Weights of a small GPT-style language model, trained from scratch on English Wikipedia: 1.83M parameters.
Each number is 128 + 24 x the weight over the matrix's rms, rounded and kept within 0 to 255. Layers, rows and columns count from 0.

# layer 6 attention key, 96x96, rms 0.233, rows 0-32, columns 0-95
[[165 114 133 136 123 100 140 121 137 136 128 108 155 115 121 110 112 142 146  89 125 145 138 101 137 159 156 120 142  85 149 164 127 139 156 139 122 130 114 115 118  97 135 141 179 105 154  90 106 151 113 121 130 109 120 140 121 142 121 108 108 185 131 135 115 102 160 117  87 170 157 145 124 117 145 136 157 123 128 137  99 156 116 135 107 115 132 134 139 123 137  85 140 126 148 142]
 [167 135  96  94  93 129 132 131  96 122 108  97  94  98  98 138 163 101 105 113  91 143 157 120 126 128 117 131 167 133 115 118 133 150  90 112  93 154 148 127  96 105 147 154 123 132 128 114 153 149 121  90 119 171 120 122 119 125 138 125 108  95 149 101 172 135 115 154 134 119 129 145 133 113 103 151 202 151 152 121 144 104 105 138 155 125 132 137 131 123 105 157 147 164 152 139]
 [122 129  74 135 133 139 104 130 132  94 111 129 192 123  95 100 148 179 141 107 106  98 115 126 150 138 125 144 110 152 121 133  85 127 190 124 126 109 179 158 117  99 133 156 148 138 139 125 151 127 108 119  98 182 137 103  95 122 139 108 123 138 141 112 121 142 129  96 142 128  67 125 117 113 128 159 121 145 121 137 103 171 111 121 166  90 120 121 141 110 126 121 138 136 144 133]
 [130  95 118 151 105 156 147 136  98 131 140 170 147 156 106 140 125 107 116 132  95 116 125 149 125 140 177 124 124  97 161 149 167 124 156 103 149 150 111 100  96 103  94 130 109 116 140  99 108 125 127 130 157 104 134 108 123 145 130 164  78 110 148 163 131 162 142 135 130 122 121  91 127 111 109 148 102 157 133  99  72 118 123 135  81 119 104 120 148 140 150 168 106 130 130 179]
 [122 110 144  77 119  86 113 158 105 134 112  97 151  86 108 117 180 176 116  74 145  98 126 141 125 136  96 134 103 142 104  89 125 143 176 158 148 104 131 203 122 198 106 141 203 121 179 113 124 146 133 121 109 137  89 107 109 129 143  85 144 119 146 142 177 128 179 107 132 133  90 130 109 153 119 105 133 118  96 148 137 126 152  98 129 126 139  95 177 152 125 178 118  74 176 123]
 [139 143 126 121 142 111 151  95 140 104 167 115 100 110 138 129 130  71 131 168 147 121 132 121 127 162 151 138 136 104 116  74 136  92 160 124 161 128 140  92 122 139 119 133  90 134 147  96 110 125 110 109 134  73 127 116 187 137 150 146 135 156 101  82 193 130 130 147  92 122 146 115 105 119 151 121 143 104 100 155 154 175 156 103 126 170 131 108  84 108 128 123 137 124 153 165]
 [107 122 152 178 120 132 138  80 141 153 114 130 133  84 175 148 195 137 146 130 132 129 118 143 112 145 101 129  98 139 149 108 134 139 131 144  94 104 114  85 120 132 119  86 142 133 140 146  83 139 167 131 150 176 137 116 109 193 104 146 132 148 123 149 120  93 181 141 150 131 151  65  91 143 116 147 112 152 129 117 138 135 131  95 122 132 134 137 123 118 102 138  85 143 110 108]
 [175 157 138 114  78 145 174 120  87 110 120 134 140 107 140 130 120 145 115 109  57 146 140 131 116  83 137 110 131 126 170 122 142 147 110 140 135  89 128 139 124  90 122 141 117 151 118 146  93 127  72  91 172 163 163 136 164 148  94 138 159  84 149 101 119 139 160 161  85 176 140  78 102 116 139 147 107 129 101 149 105  78 153  95 145 118 153 110 146 160 109 103 113 149 122 148]
 [123 124  96 153 124 129 108 133 153 128 100  94 136  74 143 130 153 115 141 133 110 135 154 114 144 129 159 141 129  75 134 156 164 140 109 137 110 116 120 120 130 146  82 132 104 115 146 142 138 161 134 105 127 106 119 149 129 137  99 124 124 120 128 113 162 146 137 141 119 134 140 168 122 137 162  93 115  95 125 123 130 123 102 144 147 142 156 139 125 134 147  77 112  81 140 131]
 [ 90 123 141 140 120 113 135 119 132 103 125 117 128 117  98 114 118 134 120 106 107 109 117  96 124 104 121 152 145 136 153 141 125 121 162  94 116 133 154 109 142  87 123 152 140 107 117 109 146 131 126 148 145 114 155 144 103 137 113 142 158 144 150  93 141 163 153 160 107 145 141 120 137 104 112 127 110 134 136 125 113 108 166 125 116 122 122 114 142 114 144 100 100 116 186 134]
 [153 101 133 120 127 148 102 161 147 125 125 101 166 152 120 121 160 169 112 135 120 116 149 117 149 113 100 121 125 140 120 108 117 124 142 161 117 134 151 122 140  95 145 114 139 108 100 138 165 120 103 124  99 168 149 133 124 126 138 128 132 156 122 122 120 125 127  99 133 148 117 142 100 129 109 110 142 101 159 119 132 136 146 134 132 154 116 118 134 125 132 126 121 134 136 105]
 [165 132 108 152  93 136 162 168 131 152 146 161 107 137 164 109 132 122 136 117 119 199 142 136 133 139  94 123 132 107 110 160  99 109  99  99 129 138 128 122 127 101 161 126 123 113 114 122 140 133 149  92 103 116 151 110 166 113 177 116 146 130 116  90 135 100 119 138 136 107 146 100 115 132 140  99 130 149 137 110 112 133 109 128 150 130 172 173 122 128 116 137 148 172 112 117]
 [ 98 118 133  88  96  98 113 123 131 121 127 126 105 110 133 132 123 125 127 136 140 133 133 115 120 146 115 108 182 155 166 115 124 159 122 126 130 127 135 108 110 138 134 121 139 127 128 148 167 139 142 127 110 128 129 134 146 101 128 124 156 112 148 121 140 125 120 153 137  89 165 134 115 155 107 119 137 154 115 134 149 124 137 108 121 146 111 136 151 137 111 135 118 151 128 129]
 [126  88  82 153 137 116 120 138  90 162  91 147 132 128 122 148 161 131 188  82 135 117 129 196 165 134 154 137 110  96 112 109 148 123 145 125 148 142 153 128 155 101 122 119 100  60 125 101  81  94 143 116 151 161 122 133 130  96 120 119 114 116  85 178 168 142 118 124 102 136 117 115 128 127  76 147 163 102 143 173  99 147 117 139 148 116 176 146 138 163 146 135 136 147 149 121]
 [104 120 119 149 120 158 129 137 120 127 129 110 104 125 124 192  85  83  99 138 138 142 132 126 145 106 136  93 171 142  72  92  80 118 163 123 173 135  86 106 158 166  95 105 116 136 108 123 130 105 165 114 109 126 104 139 153 115 124 175 130 198 158 124 100 157 141  93 133 171 128 126 134 122 154 147 116 121 140  95 156 169 101 109  82 139 118 146 145 141 100 155 150 132  82 137]
 [181 112 104 174 107 134  98 115 128 125 117 136 171 145 163 159  85 148 129 139 117  72 119  68 124 153 141  98 154 152 139 106 129 133  98 137 114 125 134 135 139 113 113 111  98 149 137 164 123  85 106 118 128  92 102 117 140 104 148 124 197 109 104 116 138 115  72 152 134 146  94 113 114  95 140 211 112 130 135 117  88  95 145  89 176 156 126 142 127 133 135 115 136 135 106 113]
 [142 126 124 121 111 146 168 116 125  61  93 101 181 117 159 137 164  99 146 171  85 168 155 143 118 156  88 145  75 147 120 125 162 140 109 125 159 140 133 112  96 120 113 140 134 125 102  90 148 121 133 103 140 128 161 151 147 102 137 139 114 107 169 152 125 122 167 108 112 110 120 168 110 151 144 167 171 121 118 114  83 126 153 204 124 127  98 127 115 139 182 129 123 137 114 107]
 [121 151 201 117 185 142 114  62 172 125 102 140 137  82 160 155 119 145 114  85 119 130 103 148 157 146 133 151 113 101  88 138  96 133 121 145 165 191 130 159 152 133 180 142 160 156 124 148 120 127 139 118 165 120  99 133 127 139 116 141 122 128 142 101 132  74 125 123 134 112 116 129 148 125 118  97 107 149  79 129 116  94 121 155 149 118 107 135 112 137 110 108 113 128 116 160]
 [182 142  77 134 125 111 116 138 128 124 142 140 177  98 154 158 130 123 111 160 104 180 135 136 135 137  72  97 173  81 122 116 152 162  86 147 135 120 135 133 132  98 110 114 142 112 144 127 142 137 139 140 139 154 121 138 122 107  93  99 145 140 135 182 115 116 131  87 152 151 140 116 170 121 136 113 121 160 146 120 170 126 125 139 155 142 104 130 118 153 136 146 168  67 116 135]
 [113 154 137 147 118 128 128 119 157 116 119 136 111 132 126  72 131 148 126 133 103 123 111 148 120  91 119 115 153 122 162 165 165 141 106 151 106 138 114 101 109 104  80 134 130 114 108 121 143 121 147 128 195 115 102 167 134  98 138 145  94  73  95  86 107 133 148 127 142  90  84 120  91 145 110 130 151  92  95 141 148 155 133 114 124 164 100 114 114 144 116  91 133 111 157 168]
 [147 111 126 106 164 120 145 194  93 147 114  94 134 150 165 147 137 152 123 150 144 167 113 179 100 119 121 141 135 117  81  79 103 104 114 126 152  89 102 130 154  94 132 118 110 130 106 170 127 134 113 132 149 155 160 118 126 108 181 102 114 133 133 117 137 115 166 122 109 111  95 148 107  87 127 130 162 131 129 126 143  99  97 100 190 110 110 117 160 118  97 125 132  87 164 136]
 [129 116 114 123 125 169  91 110  89 160 143 158 106 124 141 143 101  99 165 147 128 103 109 130 127  88 144 120 156 159 126 117 114 138 122 162 125 125  92 168 108 134 140  90  99 118 119  92 103 158 154 141  94 116 109 110 196 137 105 122 106 156  80 138  90 113 135 109 103 153 146 147 116 159 116 159 108 165 136 107  58 110 141 133 136 129 123 100 145 168 120 104 118 125 125 117]
 [127 148 131 135 176 167  95 117 128 114 158 106  78 117 112 123 171 135 184  77 112 139 133 117 144 166 114 132 124 122 112 167 139 132  89  93 114 112 117 123 100 153 131 130 175 118 126 128 149 102 153 131  98  99 114 130 107 113 138  60 107 180 173 132 124 133 114 162 140 102 137 112 117 135 123 168 136 112 177 120 136 139 168 111 147 129 132  68 116 129 141 134 143 109  83 118]
 [147 128 136 129 107 131 130 154 111 150 118  97 178  93 160 120 131 114 117 141 111 140 115 120 146 121 121 141 168 146 149 143 156 107 141  78 111 114 129 111 131 113 158 102 143  92 159 135 110 136 139 181 163  99 131 135 102 136 141 143 153 157 113  83 147 125 131 131 102 100 165 156 141 168 144  95 105 145  71 139 121 160 105 126 141 115 170  65 131 125 114  95 155  98  74 135]
 [157 103 108 132 150 153  95 195 126 122  79 117 136 130 133  95 124 119 138 156 160 142 132 155  87 132 102 102 104 158  90 154 162 151 163 126 170  99 103 180 105 152 145 159 154 117 110 126 111  96 122 122 157 146 184 130 145 144 131 132  45 130 121 120 111  80 107 125 123 120 101 108 143 162 116 147 144 133  94 175 157 155 106 132 181 136 115 155 121 155 146 126 121 175  96 131]
 [121 156 147 150 155 109 159 148 131 146 137 120 135  85 145 141 126 125 158  97 114 135 150  61 138 137 137 126 154 139 136 138  55 118 122 113 147 122 152 145 130 143 119 142  79  90 143 116 129  88 118 174 144 157  89 102 144 137 160 149 131  64 128 153 136 105 111 114 114 136 105 132 133 101 134 120 153 132 105 113 134 161 101 134 130  83 151 150 148 144  88 135 139 102 129 106]
 [114 104  88 133 162 102  94 122 148 119 104 126 138 122 152 126 153 109 145 123 128 123 127 120 112  82  97  96 136 141  98 108 168  94 120 161 126 131 128 135 107 103 141 126 145 177 114 100 181 129 128 174 148 121 134 138 131 107 173 146 168 124 133 172 121 125 143 129  86 137 130  92 103 108  99 136 106 142 146 137 165 185 145 151 142 128 151 131 116 121 134 134 107 127 123 111]
 [102 141 122  84 162 135 102 136 103 101 167  86 166 106 153 105  97 112 121 130  73  83  98 146 144 100 124 126 101 119 124 110 139 137 116 126 109 160 127 139 167 125 118 118 120 140 111 148 126 164 148  93 101 183  89 138  89 129  97 199  97 148 110 112 126 144 141 171 141 108 107 129 103 133 134 157 128 158 124 180 136 125 135 162 135 105 136 164 122 141 151 126  93 117 152 108]
 [141 122 124 117  92  98  80  87 113 111  93 141 115 147 134 123 143  56 137 119 143 106 123  99 100 104 131 156 129 129 103 144 136 102  82 134 152 149 153 154  85 105 153 123  97 139 139 139 120 152 156  88 148 113 117 151 129 156 145 155 138 129  88 107 133 128 155 158 177 141 158 135 179 160 135 105 151 143 108 129 128 134 135 156 131 149 116 152 153 110 123 132 137  85  96 135]
 [129 148 139 116 129  99 121 111 138 101 107 125  94 127 104 154 130 159 145 171 129 104 117 139 115 138 117  90 107  81 108 149 140 103 110 156 162 158 138  92 157 122 135  82 142 168 148 143  90 148 121 166 120 157 120 181 155 131 128 139 137  77 143 110 160 131 147 161 115 102  99 130 153 137 111 129 141 136 129 124  88 123 157 108  95 123 147 131 155 120 128 134 137 136 150 113]
 [ 88 105 149 125 139 155 132 164  99 101 139 155 141 106 128 128 130 127 175 154 147 122 160 116 138 167 161 135 107 147 153 164 156 110 155 168 167 174 111 114 153 158 109 116 150 124 119 155 111 165  83 116  73 139 105 101 105 119 132  89 123  89 117 127 106 121 130 125  86 109 135 150  82 131 127 137 120 115 104 115 143 128  69 119 131 138 138 107 115 158 124 155 136  80 106 104]
 [103 135  95 118 145 136  78 152 176 129 108 103 169 118 129 146  97 107 126 111 153 137 136 153 167 161  99 157 144 130 138 133 144 124 111  86 114 112 158 104 140 133 142 130 155  80 115  80 154  95 116 101 143 156 129 140 183 154 152 145 142 133 126  80 117 115 168 147 118 108 115 107 112 112 116 155 108 122 137  83 106 112  99 135 117 115 134 118 161 146 170 163  86 110 118 161]
 [151 143 112 131 109 124  99 118 116 107 151 116 159 140 139 136 125 131 137 104 134 102 135  80 147 155 135 124 120 118 153 116 110 113 156 144 140 110 107 146 201 131 144 135 122 154 123 110 135 138  98 131 119 119 109 137 158 105 164 135 149 105 135  98 134 132 156 128 132  97 145 117 127 111 115 108 128 177 117 113 112 161 136 109 112 130 139 115 107 115  99 107 111 126 134 135]]